From a checkpoint of a small transformer trained on Wikipedia: MLP 768 squared ReLU.
Each number is 128 + 32 x the weight over its row's rms, rounded and kept within 0 to 255. Layers, rows and columns count from 0. Numbers have three digits each. The size before them is the row's rms in percent of the matrix's.

# up: layer 5 MLP up, 768x192, rms 0.174, rows 11-46, columns 0-191
# down: layer 5 MLP down (transposed), 768x192, rms 0.166, rows 11-46, columns 0-191
up11 101:140163160066150168196120058101124142127130157107148064151101152111138140139139118097133136122126165065135146185114099119130128112134141169137119083149110150193124088080095149171139140118100123127186199137110072143124143109109159110201138106215137084112143127177121116140098203189156180130135136157116139102144156096117080078158153137129120099100128105146141119129145214092119152095083141127080148119147095149113182129142111145187136131136114111104059145134120148109136169130125117118102116085103029101084161124167064107085156081182124131159164139146147135170075124083180144173
down11 102:118151114098141122106118145088150147129146124113136084139162139120098129124126169144101144135135114112114182168152141150098122171155139085068087110152084129099196145153169118148109120169129174143141163104120053144119141134178123089024172099132116207149102119105132154096114141208158151107073134104122162074130131087088090157170172164155108225184127135119156111078087183083162092128155098120125091136092087131125131141156146157166181144136143149084071147081116074168135159100077156084102092129131110145163111118101128078089111102126165119088185140103156163194137074139102136163
up12 119:111118137089131111144101155140116130128104112158128085092165128132131144160110167080190140163163101172109173164099118208119138157085129150086187116151110086124163164110093109120121131171137126162059126125083167140130109129132082132083148088159143107163050173091122191142085122091103087154136125146168185134169151069111076100087069121150085148081106128154118169128173162140167157118174191104131127097129162103106160152151159089135133150132119105136084168105133154176146108058132112183099153112134136188062093116154082161187077116187161209103105136119163147098113147131090129117
down12 119:129109122144142102158153195083159127066171137152070060154124162127176129181076135153104201151068115176141147135114126123107138161065129114138170141144104147165185065148191167087189136155139181132127074113129163165136112104142104185149100133133140075140147115140145169127110060125109108125094093145174140158125152121156099140085164093112074147074158120136127155113164123142086154135114162025182127155120124157138130129156153149141163111106133148139077202107185140182130124101143103137106137078097143094088142112130076132141166150125144171125143172151083197090098126114113175121
up13 107:131138067090096137156119137152086142116144164113099156139172100069118133119094134114106180056146103174124131116139176158119174181183106186173234107086088138110167175167100170124102106164099156165123155151078103100091146139190130128192124176120089119147141137108155144136124118167141060108086158133138113137108177119068146148156110107110116121104161116138139096168074141174137137164128147155077199113095138124130155145118117109155175102142169090074116132088094099103108090091128197116104138167163132113088159054129152108102092091173129125170123081143203125108166153133169107112
down13 107:146119125113106132181122175134127106146157087063178115142087080112114134083163115142066127105136159136127114139121093215131151097121104149130139118077177126120066209110177104166206174144147169103117084144114111111134136134186063108155119147155130102122106097106136148136113109147147063111133169162141149107124185168114173133068167126131127087095143101130142089186127128209135190139079193113110111118163203140110191133133133098176135143092131126117148129111139169140072134167110121090085140184096060134177129143121161132153162188124135171129121063146116139149118157089099085117
up14 103:199127142051161141120119100120159168106130120174124108158208145172174134134112141064112153180138097066116169145091158177170111080102094114121109088157136137158123123141099185174147139138136126133133094134100115075155122105160147098155115150169070114193090192127120087135077172156150143089118127099146161098168136071095154102109161149099073098133070085131139133043160172122192130131108090103061092150083182145144129156126131110116116161094136072184099133143112144151149107137169153194099124128148101173125189098150170165132146124135084175129098087102112136130132165105143132153
down14 105:190170060124199163071131143192119139141104118172159162103088103051147124160152157096137160129080127119150151127109145105190130153139073108069097171184144136097145093138188157103154164138099151117084081164092123118153143157108078102128123165122125098116145106152177092085123123121062117132105096123134100160147104063213138121095145155179160104084115155139127122130103121128144130127117136133120134175096179111105100137154098112170175099075109123062180145109105059130190103183141095075106142068182146129086132109138148082185143111113108113084150159089154137116164131140109136105
up15 088:185101143142144159119148136105114107079104091137100127152117126102153118120155157123133182123093067148153133133087092179127148167143158140130162170140093152240126116155143190198097085122116104195109129167152158158127117107092164163186138160099113180099141097133093159199095110116117101140160133113132102186062143097104095081111176089088149118065114142121102187096161119146193118051130202140087132121132129118146069112119092093136123156190150105118146129174132110108156102107146094135065136149128169139159173095097171124121101054120109138141123127150170110128148107132057139103
down15 089:116188121149150131113157097125175126145096052162109151133124150135176122126118086149142057136149141110128121085207112142122138168140170129167189149165111145141122068075127118166104129145162091104115141114137125090114177103140124082121146113133064077110090116172193078204152124151148098119125139115117161121194138176141098171126151146150126089133170110125079083131156098060042178173135084157170105146132069164155164145127170140121134125109079167120156137114139112128053126128118077095106181121102165180143148137141147117101129108081108107126175091208121103195131143121148091084
up16 093:103178112130115178160118162156136216167056145133178107148127156080178134126163120080198114140170153124217191122161101162112078077144104113123158088127139159131137126068127219145165146145141153152098139135153141155110113137185139156154117126165137067142067164116169153151117074116181085140188109129103116078166174085145172155163140108084155099168146139109171115123155138129101150136128153153124065128152166155064142131088093128146131084121193137122114131102105101184108143095136178143185143146139059092138126164151137176131136140097122173142116106148109150103113141162111128091
down16 095:139096111131130092133118132127190134160123150102137150134135170134228110097126114109122079154082139154117132137143126133115149103055123142075091122194112140145092112144147104082154035107133115162174106163201140090110120104167110129133145103154122099080112056108171180082175116097126090157163152109134146101122185146177154082134130144084171109135162055164133165162124188069133143122099178220164124103183166164070131090127121146151119121133130170102167076125094147114122147112109111105094136103108105090162102046132106152171115143130102132191125124137070126104161124137142169105
up17 102:171149129123124111114159108108130166178102061145130124175128162165114089157108113126145160138119143178152184151082120208091090110138146089215149118133102065158144079162161149117152159082141080076130136107166133099102113104163121102174148152171136111134146092080122113124120094110158160142150155143154125120144101054095101150106134109159094125137165137179147096092085156132176141139077122115096115087188129076138142076159165163163084132163150131129129100109091068156118129101146199128123154117162111093129161100158166107129057127109182136222144061178119111137086081106153138192
down17 105:146117095133140105075155058128118132083123139113127063174192114144121123178135158129094124113152148118114134143145164096105106134072118150135097150144071131175148079115191121128058159102126199141149100090118170132121121165180116042086092149141150122156133055122090114127137062073095170148081098065167136135170098115153097125146063164178141155115182141159132132106138127115168096095081164125216050106144135142125117098137123175182134115124115118163130083154155118147162115134109145063102123136170102105158096106133185115138084070094161138129169164132108149131091126111093165156
up18 084:091188100121127079098174093087150108137096090098125044117145114159118121158145203124157127156191175073172133110131062150158123090103142104093150115107126097084161098076140140110088133152073193073110124120092125156131116109160103076124116140149077098160092154124057082145085166131124164096088126092122146139165135103089132125101114112172097126079091155162194091055153160102164146176095078180093176160131149127117160157092122097127170078176099101133092171155137134099111148090082133127134147121131156103145128110106125114131143074092103119172107148176129196133154088091127085136
down18 088:096176091102113148159091172133089115076106112078080117203169111108187128178123125202147067098173129158131074081120113118118162117091151071115128129153137144130127096157177175141091117166078140157138119171032118151186136169124135089188151126113141136161109114167164107138124165159138147139094113085175159152142120122142138124108107132120144153154060133167189134119113181171136122172145119143089147119178153171155155131063055116114100110174078095183122133105135143080094138081143096094134141179142161145135170112116175106131108088068116111127111200138148176119115088131155131105
up19 106:166121183146176084168115149153151142125165148129122111146132097165154146110142138141164105160175139139172163157153107144161143083125096070195146154145132131212168070116119151182138092121165103103119159154146122124152171164136145139179122150137104109145110119046079129161109189115076105206062108145102174175097169122045118132156110096143094071103122134116094088069092127119160145136106096090137137112074161114091130103144095153169175105130147128083126099136102121146129111089169118103132158078126132098085192136140148053161121148125148152128040110158098196114135144145152107079
down19 106:150092129170161105116133158209133150106123117156102098166149088115114189122144112086133124133121068161145084121155195115121125181064113163123108102157095121148073073050154135090130106121120067126134145161138144113092155114145155164141063095112135113100160123171093110141140141114131156209023097132120091087088106144112096149156119121137161091130165113159157135111081112137054139205137083146111120129082115166076132158165118116160143141091118128154153127116063158180153083167167109140172135138126155170064191119092107148125074151129108160114117129121080178101076123094115157144
up20 101:059117151077123163115147155135040107116111174126108120117199176086158072085089164140164156109120125143112134174182064112119177129165132150195184110133114147097174106129126115160122202094131118110098162136162128174118114107140194126173120138194126144114092206098067129082102064187216156148125074120113144128144160102074134132150172153100134118091159157124141086103086134132148099088119161115119156116094109160143148171113098152182147172130147110160115180142114109140183114095135141115110100104119091116098176092123109108128085124134186104068103121154135110091126139112158102149
down20 095:127116132085124180138179173152131113140089118166144114126115103148071166174147190130100147135122134137152030112183134132134157164091141092085186179103182076131109089165088136172126128110149102120202142119118146162091086104111187092126104112157126160120162146124073123097085145182137102137102121087109125163126176149137138089197149186133111124118163122196145184121122145192134139140114123113083181133112093109165121137155099100126104150114096096101167042095145131150082202126148166133125173149082128106104103174185101111163120141144093104175143116195104136114156084070136112145
up21 094:107135128121105125199114119107148124162188114141125149118128139149079112166144149085138125118061128115162169167113117217135070157099137127180128184119101137129170088140132110110065112053125108172149140125175129116135127082150100123161114104141128116094095116079162118106157122125166117119121140122148186099130105134057117153166189105122104133069162146212130133144122133139159157170089124171117086137133039084080187109143128134149126172200167086104126101159101088131130128129107136184154180102167157096143133080132171120154090137180222138143157079160096109100145070090136146159
down21 097:116141129115110127120172120158138128117139152130144125163156161193163133129129158094159104096116082153062092134125140117101118120114113139131087192147111148153132070124122072116094088114093148157106080164171137152086167098183104095117116118035111132176136113106141071063154100150123174143115120134155133085086077112148169128148088157144084195119176094143110151163099139077162144088119178150177077146106061094092142120163094123128147130119079120064101087172124090092155168117049133127117147124131100118139093163131200102182093150102156075138178138088094088087123164093160058128
up22 108:137099108088090172133049162118130127113158142154099078176179084151113109103130139141180160099105072164126153087145146186183166099146117118166109136119139096150092079078121148156109134118179148178120124183156119099133119140142167144160147134111155139150109081167092150150143117100121109070123137221122109143169132121077090072105135110111075143159123108148099059145098166130144166148188118147110178085141129112091155144081088182124159154155175071166098086105129139162110121198172157163095144155135121118112121123137122150136166101138245111184066131141109151136140124171129071114
down22 107:140130098101132163114090149150073107079145143151139151137175095144182060127144159184135120075152180179146168173156112137115156107052141116120110190133101086132124135112117107123098168084127128143112097141195121179117149148073118104115138133118160110193148100139163183128160110059163134126155125160130078153185111099145133154151124167109151083194092109135156107139178167119153166075118121105162157086137091160116114150109075180081084092140122182091084089099150180143145125140144122159079036113127142103109119124120129054155165162124136111156164119123113077163082176119090182101
up23 095:095114145104106131134144118194116123133198137199125176108075062081071079158157098132143155169157173169156199123151112138136151092166182111131148114169144101137157075040152131098095123117111116098117166164172070180133136113183127135177166162140130102072069159120116062138145151121067125073147142124148136095119153110104144137169094129098169139196122102165070120119215122088165139119117126136129119122157146100102101145153151144192125165184170092108090099093119143129097119158120121147113139115105118112115133065128161134172171085111181125102085120142147131161124153115162073143
down23 103:160109105146125129102165153072125107164135089133114069087156152069129114085079128165148150056084117119120107078143128156106151193149037107118114178117132133077179190137115114171176170148090113156123164106102181080113058135109098071097146131111104157130110130051189151117061126119111073142174111091104130135085170131095139119115078094113086120089138125064108140142103109115162112119145161194132143139131077147136112128097146152077150174136122168074125118167152166111156155120112143123114134158148102143120155152084112168109126134095084137135168105159103057122142093075064146076
up24 094:082157129161126095075115143100143088184128132156106130127082131103159146188105134068101112148103127147198159121095103128179124113133153151115181139127079077111142102111163140099118157148173163107070133142187168150126086074129177121146083122145111158110099173153109141156097174148213171076179185052095138132162168166103150103093165102149119091126131176188119103110177121081121102174093094158089139160159158152137119144153106117161198109128161087125142196123072131155136046155110146118163143169127115110149124084162122161128081114096125147162100142162154131190140083137109164133
down24 095:125126081097075119155123144131147124121148099146133160115062132142118105212115116072112124123073136161127168173170119113148159134086127091093092154169089143098072169124123166143111173106189135119090140128162062079110108129090144103060111148127181092184174140130160146137150134123145160133100131153121139142108127137169123156120107149147061189184186160184161117131144129107120170103156082077094169134111113082164156125117117166110108080123108087142075209107100119124103141144138051152130218124167103109148113157201102130125176138172140154137206066135133110115124109150144118168
up25 104:165132135125133145180050127158067121122129160104093137118132118146139102164106179135110165213146114130115174098120134183096162139160169074111134045154123147193154131114157091130120172106149120145117135135116125151153095044128152128096090142111141100115110088140103143104054182158150131125161086128096100184136165073114115112113137096118107159129180177167050180118129192132107178137156110144147168080119194118132089130128116105155155135168171134162114129090110149167115159143206128126140124106112085117099125115116159108112080038134122169086124133185100174154129107144079064111
down25 104:118159061119147135145123133200125122099138147122127092117119147107130131150119127149136152117108067134116142139130101125096121143073114128172141111166147149162150170113069119042111112137165111106152121103159121125183100142147143123138083184121162118085144091134057076121124134107128122095136097112071091116105051146167150166137161127072122109085136098156139149077091143196113123176135109150188100136167124172124120116114146120145129141159193183178198098111166132198102158126210128114110094132105105111045094095138073119102154098109129134106110121072115247184150135100138117079
up26 106:168122110056156083119113108109121115133130089122097149129147083146114170119161153077137098126101187079193132157151093145167135151135161117156141157089110104149080129099086169155128173150098144084147233096091134142150125104125142110161131125191113122077069154156080141098089095109127134130169122151060134091089148130112119126183108137127130102091125155164146138117113163173201085123161199126074164115089104065102098107125085125147144145113129054089106148093117142172134137098122203120116138119110083086073180095141166136083130117105139131123101117182148143147148177109034162123
down26 106:114121145093110088178124150088123092101176174157157164088152159179101146095127170133153137123072160127151077179140181133077165090109147108154089078094112130061085178165135106152132112146098111121153130125077083173042177137097113120109112116148146114074147133152061161116122116122122111113129191165155125118143193089101126117170176121097110156128113112133104221092084102155175114156119130140100146165062148142114071132084127110138162197089131113154094070116128144096136093089139207094124119174128094103152110138128176125152151150102151134115149110140119167153127171061079175108
up27 104:167152113121116088146097166098065161125111160161171173101106151098087152155146092019162212103132179125116136162098142187165094147127135146158154143173117080109156134108127183172105164103102124128114138131132144070128103129136158136098186108146072143150112182182118137130063069113100113099115140085139151134138097076108165128118161074167136156140179191126123114134069152145163163174151085140072141146129112098082086131097122167170166199110125110076144111131099134146153110126135117140057141173176138146162133115116125160093076122146154137113072062133165148143132065127141159128
down27 104:168121204095150120128158193147142157077120082139103191112059145090159118165166093071134158105082104133108122060110111119124132140154124142146160144187120075104136137083093143137118074132122152122104241108109143101133099122128106093150180101153130122129199138121148095086154054110122178091168104081129136063102113149156166064161157158084109118128145162100114120116088103154065091171106113153138100109141136169108114141131134169138199110113138138143146140131135183080153119096124130067066109132161141188162170112089106126089100143103155066147079127135161141139149116114139094168
up28 097:115162161109079145116164103119142178128093096144107156098125141086140104107154109113122121215123129085112161150130097106157184078189082141129129151137089129138156121144080132151191102165134128076130139159144126201191124107096173162163143097111108123080113116124115120155103136164156083113126133160068224066118080107112165113171164144103167163123112132160121077067169174086121115176134147145120190068161095115099086184157149111136153131216154153127156161163093063145107188129156140195141137150109135118094151073143162131114153144120134102129107062118113099126120137157148081140
down28 098:198119128123116184129175209142115098140107138087090141092142138199118153085131087157114153098125157164089102114137115133147116119074099123096165176111166128092173137106181097123059103164112146104159116167099205113127124150142102126111149104137115028148131102066132117085178141120118171101128129108080099120119121173132083101166131158112112126170176130125107154161078102090088147127151139124159149137120150155115095118125121106092111099130106137109122057074110149173114140101092006088192132176128110087183125176116117127155151153109126102168105184130114113149066140070139110085
up29 093:099136123159173115188070193072129154212081117138073140124126133094150148121156148124115111132173117124219135123110095157058161188093156163130071164135133114154110128121111145127189111117161063199086153142134122159132140106099169166172125175101119135164131145129155135165123173144155142115139109148095166138085125149118139074138094138151091093124168146118126152147150206127130126125158163119080101124134104094151111160107083148152120163183165139121169159104125152102164147145110107080090160135072098081135178138128122105149113103086182123215173122191169119140112143104074181074
down29 093:109092134161153099109143104101169116155083060052124140090161121123072166092156088159153120136130093135090098108155109162147180162141137185158144091173111179093175138085154150120125174133104202119085060116185102092106147091082193098031091144088134146165162120134096150156122123142181098106123159126114183104136095150131093153093108126051117144073103129133137099133130152104114089153132159100140077119092102089126103163143114090125133168161141152167122137164132129164112143082131117121121078138118104150173116162153184111157170154079112097130146148171171099092107077168069107075
up30 107:097155141109129123140119076138118111186134115135092135176197127148108143113156182092131125124155121056097142175064108133152119101143079089146131163120120078128122136140156124141132141168126104115154148158089116140122217097172140163196095110200092094071114152131134162131061038141109102131110162136093129168146160123100085149140065072164162110097140095120102123096186148173125139102113120108177109164158116137069087110127096121094128110118124099134113142145093147119087113144128116114082184143152160121050197083131154172143131069093099112141107150185109186203159139096159128178
down30 105:178157143087166110105120123076118144191197130160134135074084100121112207114073128047114180111123159142158117167150148147165099164168143164120139110102155119106103157101138121108131174106179150105132107077176118083152060114150092085154074147200156116200123124121121151081104131145110168173143170136117116103054108120092092206114181103133146175117160127106133091215142125125092149149071124104146092146144148101147137107169151178129111167113161098155126119140117151131166145181111145084111131100127101138170144141152139164127125137113147151142159163103050143143162104130059157169
up31 097:138216164100143144110125098096100161151126130117119088149119094109107160163195153107190159185123091081165131103169076210111147130108137157127115153149126136149092108126142093186135186049151107117161145138158137136092181114109147120154173085104089137070176148166145182150122112155103102115125097177085115145140149074111149071151102085109106119076116090092104104116125114084163091130114156205119132150168139131087156117127118169216139077137130124105112065122115127081080102144140102156105180082082155153116149066090110146093163119105174158080133127168124124137154147153085140172
down31 095:128132182193103103136095149133180089135142142133114168186146138095102133086099145104101117178105153129157067128089113071142122084102097139151127139138099138091129157158137118125115169189104100148141109117130100080177026182136070138129138093097067072136108127145135172087119150124103146088131187133183141070152135123139110118134150096146173089195133151165125149121101075096113167103129067140134169138193116155119123092160177063068111112140118115111085099124083085104206085111104161133101087165120105088112102140099085147085153139101115077116113191103150119081068147099133118121
up32 111:079135111103172149213105116136137076121166119163108115117111138098088103117067097128171108109155156178115175093154136129153151172150124158151149109142095143112147180123196102138128159172112159135110129117103159113140149086151113182109133118118141148136072117122122153107180134140191146178093143113096170176083145159129095155138164050108125138151118162128156169067103159120212117107151133083162089097140122122125116062120190111125102109108152053157137125154115133142104100093143164208134152140138094093153219092089163127165108125163215146163125115170118130150087156195097175104
down32 115:139159094094158109192123170197130110110190114140132097158197154105139143064018115062134057122143048109156122124144139182122060140152109146087075150112080145102107094121122102104127129115096113151111158156192106100104101088139144165100111079144135112139126192107164123125114101075154133109099108080124084194115178111138179136118170097139144085102096127081127175139093144148126096098137096082151136124127093123141096103120183129151081092151150096159199058159159163146128125067164126147110145128100088129102145126096153110148124164161133139164143088163145146157169147134096114108
up33 111:127157113083167137082099094120103180092117163146107084107158173145111157088130142065139097148099159144147140116116167137109203047133186126138178093098151060181165165118144159162122068131094107135079203088151142145089133155152140110155138156134120150071166189088101163104110075132178141079121150063131131138146132112131140082133157131143172135068152132099102115111190133109158120086109120148143175059140170086129139139139158096133151170076183094135157168114156115120101118092141156162124195139156101093088134119141156128157133072158128157162134165191151129148183074100105158122
down33 105:138174041160127090170141077134139162156155118163103120096087150129132136096108149160122148091103186128056149126108166138108136067106157104093078179101100124138072128080136117112113137158074136162129122138176141116093036169113062110132148151112135083121129133128165137103153156057154081153110104156099142143109088107134148104131087163128110120113119120176119143171142102155131100052108120130177120124173096107128124150144167108108173135136158126167136149134155091131140092131108197155127131148192169086080105104094103119173255164175106102159088132122101159102154165147200144114
up34 100:123190191089149086175093133122154158110073143169118072131155088065193154086147151131143151134099096150152139112082082174151115133105148124082077128165183124186112166088166096153139165143193179099117119154135122093162129159161163158149146137098076126097108131181182107143073158137125165138122130169126128192163112125087142104124147123146173148089113193092153174119131151103199146167146127113099152078137163144063057114093158132130135183136141071106149137147090085120120108179172148108130163100142105176166128126096185165105172090158152154122114125154148118126087133120122157189
down34 101:065158076090127095169078148169123146113142169155159114125105117079065171121187185108180180074201165137102168167119108161088055113160115145091116087092129161089205125122128114052105117142155128123117101143104150119142179175076141107147174128079151161125107115145124149105128160086101164154121120114151133147111063100090162142109113123084095155115108141115115145077145095121147093101128177153159150137106111199069156130176152134131133133116188155089081140117138098045133110087122160079104119094151089094187073124082154117158166127156128100145143173122108089097110128114128112115
up35 100:164097155127142135103124115117138179122059129136126089077109136165124115100156156127116148222153146133115175131104127146156102148132114139145103119090110105100134118117076141160170131069093128139075214156134172098080088144149147131123115132138144118141070145098119077101138120159083161067151155152205129154129126138085066131109101127179089156033168163123099088130209124107157126134104186105179135117158138112069125136163149152065113107144188119141078177094183150136152031131118088161090116086095079076131146124120137154118085142134144159157106152133179117145102117157108111095
down35 104:132125128139157173152154121118141152083127133156164069111113163161074102156121117136109135112128117120133148133070108152124092164130147095075079131137200139172150089134147156170127158142167134090104172132101104087153185065134151122183146132144200132084148092141117133084146135130119093152163097101107102123129088100127082087101126178167099095110140200070171082156186107106095116112086146086072075109187141222059119086142169129129056111152131180139150102130085149074102087160109116191111176099128125083130172135106149088110091163122146103113124099133172149101179100142118162153
up36 097:109127140094138071111123076092093103102111161126127064091128133098148092132128130126141150156124113068175179097107124147156171093144151122142098105179151100099164120168174156129134105155167170158041133155166096134160123131146132154168121176160147135098134149098153134111134143129074079106211089122056082184099134135103148102175086090172053116145144227127052154127142187154145103123089101130160121084133156148177126085133097150137146156143135121117181116125115105137082151162080128109074216096134086138129117112122106119176171143170159128183116140168122122139162080086136134106
down36 098:139141151139057077161138127137136073111148096127129161154132142149099104165081142128129149157155104172132144101144071084127185135140100140122149182132124169117099100178191173207082110108093162108158103114099152064127126119151115163087176065141101146103116127126165080136181081112110101134109122164098152110140141162121127146105132160151114126074115145192104132101066162080125078123118055065137149106132102169102174100117184137125135144107105143124135149061163140117064172158134136178189096106170093118060117065164133117149137144133133128078094074154084103145156140101211113095
up37 107:115189179130119111117138056128110136131079123095090037073142118126096095097127076114091129100135128104120130136178088126145107169103167134139109125136092074185128127155153099147128106123098156143149130054152088128155150128142139165146127119132086180114069142147092109140047150182133087159111079103131153152100154140099116142147150107142118133121168126101091123127183145124157133079109089122113127132098141083101088161086106034074170105133152153097104121136133165088107131159071091127132209118123107083120238144093108168110151103163211160207144111148149128147129133143113116081
down37 106:141198131101131110098113140137115160090130089092050092133145168108131055101096100160137120147081134115119118089170115104113165201072112147137094073123107139131121137131089089097178123086135105158173071128135147085106118118099087186161156125108079116108131129154150070119112130174111153133127150097121130102146167124139106060151077095124129090154130137151174104118111084192126146087068109098201080122133097161167133058127163100092130136133127178133065141109122175087098142194050147134151103178150079088102104171124138187117165130146182085113171115103099111155098145124147134078
up38 111:135147131140159079110076147128153187135126157168101129110090197094133140144090130077202109144173128143172147131095116123180103122122160117105174180099110134182136102135129113119102186100169110186124117135136144145127090182130170166136119120162099087135112182154162156150113126146202129114129172115041099092167135147127134086084138086144112143169106121098086161161067120107169157195165077139096136087193082098132086156101141089096184153194158111156088091120151109137103127139149114210080163141195089104140129096128115137155113098181118167128159080149159148140167104147115138164
down38 110:126138116117108150127110133118149148118164130117112122149152141117127139125072124153116101060162143158128175115092172096153149111124166148065064117094109138108175228141104084150081139136149148181173160175120124123099153112088157159106171055059144127087094159095148223111153121170102164125163125131101134118140207087118181096163115149114117128131141169175128132103139114055096113086187112106191087148122160093156095190126166101100087084087150118127155092163160124171080181174095178148122097135147152070114129165146131119119073125128129150077145141061146162112154135120115155129
up39 095:167135140142109111158160098134109129126134122217103141122135168089177129140092112104062121102140110052141176138091111193114092115190127152116159142095137144112119144125086144122163139125188138174154151088110125098127121132156128221133149182128135156113145122089141188161113108119145100133133149115078136127189172071097186126125143112140068086150118222129114091127139184131105120084143128119178158140092112119154173133110094107183163130125192141104113085058179106189109145134136125129064116178214136088133158095120166157165092131136127179105177130137108082173139101121119173117
down39 099:115101179077166188112149115170082153075112101121152096128123113162175139095084109146220128125008081147134103125177068160140175098148102127160108164128152089155158081082142121141189097155105120094133110144149107111131157175112108127099101129130093111118105077128099111113120157093117102127121123049152107195086108126112121094147099080129098116226168091117128106134110109115151173124064134141102100125115128176122119173152096141131123117175127101089179069158105111124152117109109086143157057168093156171151144153146129082132144103146114082113120148167158179157062111140132148119
up40 115:148121147068144126128169136151167157127116121118122133086078105144188161146209088106111196154145134159132161147158128118172088108129144159168153147181089088191152141127061087125128105106152157171071116107127095225088095168151153181126177121152106153100116131101115111173092144098100161086123141197106099138104187142099119124156068111164154056119144126164142141149121137134177105122135025153155121176093095123149150105160135156099140125126177033097096138106083114103114069171147113103095119160148119127136106090102143083105142103119112168149095125131163164090120110084127154148
down40 117:175138131069120119102143161152146144180116118156103141115161087194145114072189098131055104181172180116081140110152121113153065149102073123179106106160146138081133099135136120107097128144102069097097133170119184148152067103140164130039133110136168153115072148095142118154106118121198164128098117140137111119043122147119096134119145128157125145183111177145128116092056142064133090168127110162096105170168096123171157064147107104121142104149103148083103170127165111111146121129096161096138065166111112112102099121125084096057085127115137119173131163108189148126165127118131190120
up41 089:088120168150144143089137108124132160162080133185144123144159120148041143104135188122106110109192173103195154140101092123125157131087126182209163103091071144095150154123133117145130166113094082166106134164143127171151094106102128131119127104107125156061097115154094135193103113134145080094057110120086132082082112125105116092139123104101108125103121130084080149100132186076129134083164136097139104182193169075109085100108114079181170125115152090125133174151140148162115156180142102106186125134163128140114128094154185141110097111092147138132147057164131176176134081188080146130
down41 090:117182134108154122160097135161123142098138123107125139127113152111139125123071074085132143076129078118153087202055079135162092131222091121106126087170176052124126148092133197091116138172199148161124140157161121102095150142102161121129102127165131087132107173156106149138090153119155144173182137137143109138187071188130105106173158170110164144166129167137148106127132160187133144075130126124075136083128146130084185169100047148086180114150091092128122122098105150176091105120110162109109145107192114160097122175169074206108144123127148102130129150172135114098134139164116128143
up42 093:117101172099119128127082114145119132087096116091096062115152062124115055123144125116160214173080087151143166131146137121137150184131186140099121160099120067100110114109139145143106176123116152159129146138155060117064147126130172144134188117143137067167084107135129116159106123149133134073153117122108120154141141137123170113154134102146143133122148167179101108139111172086137123092100099172144182081091129110143084103136108120118160140126229122149118114104145123194079155158094098114135140035135111132057125146123085199087118098171160126193139121151158116118049113161128049113
down42 093:147180114089135151131099164137079132086128134098093080124156145161155122105133116108130175105109104151083115138123121121095191103112132087106108148104110104124185146139153142133078057085130134124179117079090142146154127165115124126181189155133100185106049089129162133147145140164135099067086125080077057152121113115148114071068064171129113105131142143085073126072135156186235140129125156072142152128081146176113141169129162198150118165118153084144103115106159162090097160150114122127087144145182139091142151102105123132135194123126144112102095092110130090110174136171157074106
up43 092:105128136133141088124062109168136089104136102081103069113131128150080098105161146157111156098148081153141156086148120123173198098122179163132160114129084112164073141139095123172196154119184139165109171070192179108076108084145188105161167103137133198113138191100092133131116103131146130150135107156147200125116122143112158149134083142105160125135126128174083134172136136108198162121167155148110168094155180115121108130141114076082142196152153044129203120199170139077142098124157124107123114127091132119171132128134159144119114126157113140171096141158172198138084126109122100093
down43 091:119125220110165070153144212135165201152174130163162108140115170171132115071082115093137176108136101196164102155166126159157150100176109128071176132149123113153165134083112095135204087129065093148142160128127139113165100206120107178107153138149103122101150124129146111129117081096090118081148120132113120104130116125097102100094159131141115115172121111169166174159164113094128127131116177192112143193105152117130145141166074102126096127152157088081135138096168158143141093155087133084093142119107109154085112121173124106132158102077171130197179156061128105174170136131162164114
up44 098:163166107110132147175132119147154176142130109160131129100119095137170144138080080147102182062129072139102156093078160147187111159130189088181109118109175124132105057090117178199216194092122125157128181129160085130061148104139156197152103139188121074137137159071119138140118115219115161110107092135090162130138117148109151122079156123131161132161078129158086121104144177149162107094167150110137113097130100101115166142159122125195158138096173098102112125111079096125154110159071104122171169109141127113127129085132150137108161081127146176145133104120085142115101156110153142188
down44 097:134129150117176107060116070119146116143134101111120109139140135104121064110210105063086135179124076118136115078152148151153145068157141137135170137092064193097143156193117076133136137132108096133081105079124112083157172114124137148139108127112072172207130119164157133131124115084176131121135184113120103120160119168224099139087091148173122129123160177116129069109152182112066138141103061139084137094167105125102166110157144130108072159128104147122138195131085083110139121083167156129181131133100105125117166102144118155159101073146105102169129142150141140146094095160115075068
up45 097:099116110155114121164146162126143108092124157133129060104070124126114162153117138102156100089168060161138147152165103148176130104155140201126180158121041110130149075146158201183155109087126071120108146070117125143178117146157134107119165111124111175102137120095078088179103116080120125128108158132116161060128108145090148125097119062156081164094112118126140108141172139093195112147139132169175099163121152166118141131143100099156115163175157080119170093134171124113149098143139123153106122171118189127132184094109152173139074087132133119127025117198183177074105139127121158115
down45 097:149174106184082124146158176153142071163125106157122161162086100159109180145142127169167111131171136151107088123105172160134093119128123196151139134132074141088076162139163130116121107178116089161151073089087133159150108091082091069168157119094150139168121103125165144136149081090122129059108174150170156131096089113122147101159120117132101145120160086079197143191131167102135080179138124150168099186154163162086149119091136154136132094103161153191157117166170209080156096062127097130119129116127161137222114130131127081099125105110111124135106109164128123117108088133127190070
up46 099:069149129144113116121160042146162122139087117108117105102135091144111096043133056083101175162118092108171138166156123116141208149153122172161124153163049089150116073164113099144164098161150163095125118105141101141153078149106141160142141196148152161124040093145109101126091127158161131128142123104088219110119169147112159140130135105148082122137153153161126116080190149085151150103094076156087137126114141123137126177120137075069182124111220117155105118134147103091080136118114127136192142112100069118130149139133138173134117127115188127149097085125197104130096135108107124130
down46 097:096151124121086167178100160173110145061116162146131147103169129148121061079099048126141129205125123152152094181150158068053163149051151141125098167174099074143111130182117096123105152111171084130115087140133129105089125149095095171135161123108160137171104073151131148088124142113097076094136156169122144106134188168138182129155099138136118115116123165176122148101137120118128097120145077122114131117140170117110170112130154096115123154135143145195105084108149151120051180130096115172123111153119177115142112179128121117132137150133171062141135094065186072162080139077057131099